Weights of a small GPT-style language model, trained from scratch on English Wikipedia: 4 heads of 32.
Each number is 128 + 32 x the weight over its row's rms, rounded and kept within 0 to 255. Layers, rows and columns count from 0. Numbers have three digits each. The size before them is the row's rms in percent of the matrix's.

# q: layer 3 attention query, 128x96, rms 0.177, rows 0-31, columns 0-95
# k: layer 3 attention key, 128x96, rms 0.177, rows 0-31, columns 0-95
q0 094:126101139160110123125184116125121094144121171114135104130133209154168080089116123038114152152122157125184102153123125096157123153158135132199131092141213124128131112117084187105196133093110156107118103088130129124137165094128093088137188120176104117157114193179133081073152101133141152128
k0 109:138163101131135099085151155124119192089191145165119119169144094171101140139174145215144111148105126177097169092154124149150136127117078134091181186064082069121123121132142109112131134104146061128087155205169130123127146156126167139132121059117104094093113080086117129161121130126080114148
q1 096:126131130163081139187077116109112132097073166146121172200128142158085090147068108073147130180145170093115142110151093115153141145082115146108166100094118146165114152180150099162083135098182101140067141154087107114155091124106177152148114134146191105143111076101115165115166100118089062105
k1 084:120141145106171156091147086129102158105165113113161141057145111110137128127116170114126142103108074188178109150043157154144124143118102118121139089159148055137158116097129176162115149183160177147113139147204083122170191078125096138138173141119145180101159109113122149123127164094190170159
q2 105:095139154129141082142150143150064086172177159121094111151200111137115138147113130137147153176089107089190121127100182115113158145084170149105117161117102126133148127152087123106125140137112122121115135198150077168136099058155184099150137156148145080113112152159190026102148099100125081155
k2 101:085185134100101166127170138122192170130076137150149152116055147093113145111114104150142137166098210153099141153146129102132063103143091100096091078139167131113107138118147196140091104091167131169090069096112119110188163156094206142097126122095136160121122106102146156157115132138141187109
q3 105:058076141157080161149100123174096148157168152140157145130189141177089114136110087123154113116157093124111130125121169082121145115163126103091120121184122094127161096142130099175107202174105107155043138139193110093155143084126140136181129123180167084117146155101105109153132160163081073148
k3 106:152129159088158144106142131104176108086092105155154135111102058125135197093153127131128119117111156085143090127096091134142150102109097144156133145146114171146147109088098101075087116100166153112097127119125169170085075119140155086048124154065113178127173138211131089107136169107134212162
q4 095:165116088120125128114144114128123123183137109125105119149143151147163162128083188174154042155125140148093078076146072089135137159128189116120150077125094133093138142100121115129111045120097136113207154085080119093134088137150122150183143132147152171149093124213076122161152162133164106127
k4 098:166100180121112141137154152112145110123121090097040142125132149131105100145116146126155164170114101146098104152084123139094144099175158173130177126094143124178128082176085182146153139086167092109112130166155201149168145125089055101132194142121120068110152097087154114123116214153107101119
q5 094:178185147096160086122119149068105163163072119108090115165126154100141157075151135136092131135144126176129071153118131138125144175111154181102133126108130123136076158185202156099113111153154165066130109093219172142159166151167119095089110094136089104114106125160152124097062146122097123146
k5 112:108127132154111092093176121185104065115174144142155137145158170112132223166154153133100089129098097113096158077160167098146171126100128168133085175155090111160134090114125182199157172124109086131180126217165133122162103178110118104115153140111167144121103149103116108123093103121162154132
q6 096:073133131097113145105154112098127157157139212163124156159121147114193165094124122133144149161130105107097089116083118183092141087210118098117147127123107162142159089149111084186154127125127163130063130102148161092086108090098204124132099147145089171134122114139168123103108188081104190084
k6 111:133086123109063094131149141095110120139095125038150126083134066160123122145146174157110152150123160133135091119185094068116153121103101177171149158136122116088126109107120175091047108128207103111132151150159125182105146156154121160088086139110159132125137121191107152148072125149126055151
q7 105:127092128075098107114186127132117206169127080119100108061140119129089152139148141138156157101068101146156088112195116119109114134160139120154181118063158091104092122149128123063106165126063127080138109160102194093071128129164135106126135162134112144138140113191172050127113144145157120142
k7 112:104084164164155085103132111116126130145106164172136120165138130141118135105158119122154108191119203147124136162106112128104128139116156124122115127110082185186158134126151130157131133083168138164106118126117096105184109141113127156124112055115150112150131113112109161249157090115067067027
q8 097:147126141181144164146177120137185107129090136051149142146173111148129124160099129120143178139113168181156104102099140054108096170105131159142112129175136124169183099088116117106141096193126101099137063133074153194122079143133147098101047139087067159107145125159135158107138104143113160112
k8 110:114140094138065138162104082155148145081106134158098112068066125130184146099078116143117100127169100063148133138136119098207126124205062070103129182105102101166141139167133103157093143061105163111108122139168102150164124076129137124158179084173122103174102112108108137141141125125115112150
q9 116:111136166126130148146131092131155123181157119142087161080157144090131122139144101089097166150119092069143137109161139151174125146097129167059118131103120116150076132111147239132136088081081129137141120107195145132166114085164105127091109095103089185168109154158110186102157083200149161127
k9 120:108085095083142136014111087202141162087168170147111101102160128116174174081123128144085129123125127134131086118112135127077088067101121123111117129142112147109172086153135110103156178078113113179135139102142172120109137110110162129129186152110128095154075139104154162149105165135136049082
q10 095:146171117076134162156163120137128126117186108160166029127127124116175124128129163079182125154106089125171104133141142133097142142152143159103077191164061139109114143104132106132106116150072138127115101097116120122153084114113120175098134121123099148170093187163093089084191202140169135068
k10 103:112112060107089137152090119144194178142108094119111183156116194121076105082066137151095116123105123129092151104159106174099118126118127083125127108141108155099106138145097068156134191107137165122127090078093124192143139156092078115124135149114145040167128080147158145173091160091119117168
q11 091:177083166132132154127151164098103072113114131081106136153141127155150178094048148128137138067125134143111116089168101127146142184090131074159128094134072116142076133073178129138064154133110103070121139125114131205067167086119130120188073144116137127160098138092150161098108121154174116145
k11 104:251169180173130089111085097122124086117134151150146118103146100117140119121138139150097142141126131118105135149108169094118082170091071140117091125126163122113147102168165121205143073133094163152143103149163100125182112099078092098112160166114122149089132122115095074186106133118060133177
q12 085:138216118138105103133132162221155195116125183102123152141133116099108139071207101114092148083081114130123121126161126114146146130163140149189099154115125106131101098091106132105089156172120150124145113122165067147147172140159168182165163140128121079103149106126113094196122113191084128118
k12 093:115141073131103178133143134115067097153140108127148091066083118162134155178144111093162154142127126159117094064140141160133204174137113136105092167118076166131130191078120106113165105124139179129138130086104232146124097147139126114095122071107113136214136125130111161131125110128104183100
q13 087:116124132166157132105116215150134162178162098144143143134110144120105102087145107084185128171150148105117153111096155131126069084122154150147150146171086115123168166213175130127142152103153130145107155124202119090143134125110119074170107116142121117162134085111161137081187089035067145118
k13 100:125173140131113084131132109107120125080143166134176142143093115067171188103160107139152114099040106177159109113141053076126206158161135116115130102141140152152088163108080139108127140170113062111121110135105150179120158191144114129164136148134100173069117171156082175074122125114128132115
q14 107:064170079129170105084103124120112161118121093144163129084149151109076176152169099134114171117103080122209157080122089090140099164157171141159180064108118086156157091122124144118141131139176133112112153103087106176103173145060104125132161089133117109145120164132076132086065115084128143104
k14 111:143126110092094156138103138163154095176172138148128055195129161142175088112095095109133109176167137097030139151102163116098165121090152059087105210095090149116110134099102115102174117129129122135137146099150181080185113154148167148122099131139127137055158139137150123126168147135148106112
q15 122:124122138180162097125135140132129130196082089121074160132175083152068170118179131089109093116093130168177184152133113125096194143149153119119070109111097120110103120113124144101101080131079140159110114168184154164144133151145145182111126142063120196161134189104115079109086108179134117105
k15 114:134157135128118137173181138141132102081147138151131114133151139073107131162101103149113133047117164077096130123158202163115120078135101157062157150147129153144210121119162054154160135119168166113153099127096134051120125131116110121132185125168163142134102104095126146186196102080133078132
q16 097:151049100117178147100087111120096108108166111098132071174128135131104182128146090093090133122146123118140176105115099109101169096139137130143091137124172067156130141197122134197161125159122070102135135186130130107099198136060161107148120152167134076162089129120118150162184148091077096150
k16 099:125131172097156115151152127169176114112144138107137171033119141186098122101076123165111051142156146114137133144101111191117111142092079143097126070153160151113068183130113111097118112150095129131109157126138133125104106107158133157088090198117202133073114119088154088120158126117204162134
q17 107:116211161135110136104133085115142129130116127116134161164158119064131126150108091083170170067129119114068149104126086114170140142090095097141140187105161146085135072158167151156111088154219161078091119172114136107116109136130079145178137100127080124085141136151119078133166154190136089103
k17 105:104106072110112151155092133097149118081090139179174104128127127102135135156114156166116110142130105118177108131110193150122187137164212123173125097126125053189158120077171134087127151068075151129178115151122184188184136102157168135085125112061157103101103156123104133122129108151108125133
q18 114:127102123125141174089129118137106043117153101098190114079108088160098127120121201095148130117158104094103139143162135076103077111132126168179157155190153062140080104089116144126147131145122095170138135119134105088097146150094124110145089127120142140082080080101162168214120086163176148103
k18 107:134149114169165107112097142087176136057110137153125183103123159112173125108139022101131066158130189117149110184094151188153113116104150167121083146130069109110181128139138102101105117130107151057144139136151140126108155144160153159159164123128117111177186075115136083142162113154087150162
q19 100:167116120131163121142066130104133147082138133106051119100139134097128122133154193135160093056138120119078148132222162115095187053143116175121105109117119121131110070140112181090155174141116149145145108112077136095140177139104111089072147117124142141187119170159093107114146108136184152168
k19 099:124111145141137218077135189122128121066167077109097122177132133132131127118103120125099201142144158113120136130107059130104116148142144121128124101131069184099131184103137129092150195114171122114117148111114105109087098144103150214148146183141162137087138123090077131151185147179120073158
q20 126:145100110097123102143108154180117144068111112164132131138100106132122069143113053123127094114177141109103149143122089140135108170146112076152167114162086143139180181133129079173096141210136138147141149119075173178087147192073172151127147119107148146170125078146095189181152085120113094149
k20 117:091172151081102141154092125120120099151120101101153115124115099138181145117093081056155136138160114131157089151111172101209158178084129143134151102134145131125113150096094093144155091149117166101183137114093140125104093073086085140126124148187141148063184101140178070110125180100109113055
q21 104:168171111147210133122159136156140197143084112093108110157123134109135192123172096129069160095134150136128120143136130121129139120102049171070121145087095086073097086110112163080123090111152115165077099082217089136121148128172134110111164147097113113128092190130121107120109155150097127159
k21 101:112147127131156130138135084145148119165131177175146141098150071173131144204033165128098126141136121118121134095162117186059118187169137107052108137130121189092145142139134120131089132110114054140127115124129135108114081070167077129134102120123102137194125140145086146111163083119188110148
q22 097:204148134160188123104106101161146138119128143095098050113124124187173131079159132158114145106117164082154121066168165106081137145154136141112143115120141134115084139076149152111081086180101128150095164114196136061108123135143144148129098132161098097141106128107136082059143130202097105177
k22 097:120156085099093120085130101159078110186075148131103131124143090090074121150116131078130090141072122116161208148120069149102145159135086137108151120112133211068138130153121088129115105122079113093158040123164150113130116112198133113124160128095128123090155137130152110188122109102108193100
q23 101:163078146151050105124092229130170167133114133116142191065102107091100136146109062110127129119117162102164181127120105102127089133121133160077141151189143109173146090152154128149130138143118165158096107096115131133094141146101164150131168143148164111062150068128148141139118169104145119045
k23 094:088120095169200085142115087171065069076136119102164118133130069094148142122099135140164110124181138099130067195136146103175195094160111090141159120132134172084155139100088155142129130154171163173159160159129116111145082146143112104120093080075115168150151143122113149139132133173079152167
q24 097:122120179057123159120119143156139091143090131125157098125135043133151179112103137087094137176137116124089116176149138087105132188101140160136118107097194109106112154160164115131157052088117112096102094085155168123120110118134120128167143069157072139094133151093140091135188094145132130224
k24 094:154124115189126093104117107116140133088118100149139148073167136131081133155111111136113136166154182147176119130131138179077144090117115143118096188058116072134137086119125109217125153129145101195156157157089081218135106107175154061153148137119146114118067148148109082126115117098144168114
q25 113:116168155166165123117098117146124121141096150181094183166193189119101111090114194143148178137088122099150038113111153155104092105128127134140118173162130148139104100144140127137172117050102153081172140193150134086113140128172110119133157085178086164111115176069116132074152127124107120141
k25 105:144106109108086124098160148090112141172121140134141052097103101126130108107189120096090131153086094125104174091191089130114184089106106134164110108111150058148136120168164136131143185120127127133059089134123090163193101176102143117153140218092135059103140178084128130106125109112119143155
q26 104:118143082128059186133101132106065101138120115144150140123092079175194161143087092122143174152155188111145120130140093102133117136182126137131116103085085109158127156090128098123045128092065135135114132159130150104117134106078149164146123153145136121139194111116190134184224144130108161145
k26 112:123120110132162113125101148128114231126164117103103135129160155135071131083146116161172099153126182122145117057088132114153131159180160184144124127162097135122154152103140130146147105188158186095135097116118162093154138109189065106101145172154155200154127127149111096100081140167056129090
q27 107:068134025148115119152108151183106109059129111129172157093173107154123157122134106105148112159124152148130118141177076138111093142164099101143110097154096084146140180173120088148115192126166137123167142119059136175130130109101162112145119096133156146137156079151091099160178180079137097067
k27 101:183095145091098156130120133102125133092131069153138136169063158157103125084109148147117108162157094090140096153103123114138151148123132157119110108117063153156071110075077109112221110179147175138117157085139155039134145140082085130141138163173161118168139103125166188128162074122119119147
q28 103:164122125168149159116088167127060118122193099066078128148150130137168137098118196117117154195082111129099144115145193144118165161131112131092145157081159090110142077163109143100167136086097136059118093128145104091131149130188139138111111153137071159076103132124157076120097126129051104114
k28 107:115114178155103095109158154156047117104143122143107174100116136101130165117181060135101113131149166156151158102099137122158076092141132157112120128132105112146145132053175179102098122132120067171082055123147159119120129126105115113115119143112182051182166144090066143167112096162187123154
q29 116:096150190096148094111120094185125152153177146137138173181126075085183131121160089104099146084145174092182122157149138120150142139129158113111148116084106164117121143166145071096096133128156145111064055145153127102099122117141089183156117110154115196067122116173108075155157125117184129084
k29 127:124067116123153188118089175123109122146108135152161108127098184122073136155133150123201115137127121151130117132133079134077126101111109129124097154153108076151165168124150138167110106154140112181161157139101092232126139149108110060145094147113166120184121124115136211076133181170089076117
q30 107:079080139155106119164135161120127065162128160117161115116106108137161078153083123083140175135152170127130188121126142134115114158166072098166162102120123079156156155115125062167144147158156117181125142106092182127097129183093104138153152121141174158084117037156122095203146147122153182100
k30 098:207096122145155149163135110176114136098153117161155117171109116163142087108163132156124092145194152070124078179098125098089139121140166198161116120109106090129129151174086132139059088162122147121158129173124106128122170086093155127149087119173098134185201113132191132160113110182095115123
q31 114:132171106156135161085119121177145136134112158225201123119085067166067144151079142117099175150123085116158136111109116111174138091160130095132070093126145139119095127169104105081090102127128125144160107067145083164124113097136119118069149159079155179097114136169161128164160128090117108071
k31 107:070132113102139107142116086100085173070152180086142157112152139128091136101141116131178120098104157122050129146137150152090101178133106105058145178165143067158132123148089142102159112136101159130110161089048148110115185158124140110123166103146091081176177139121089130099117076179169153145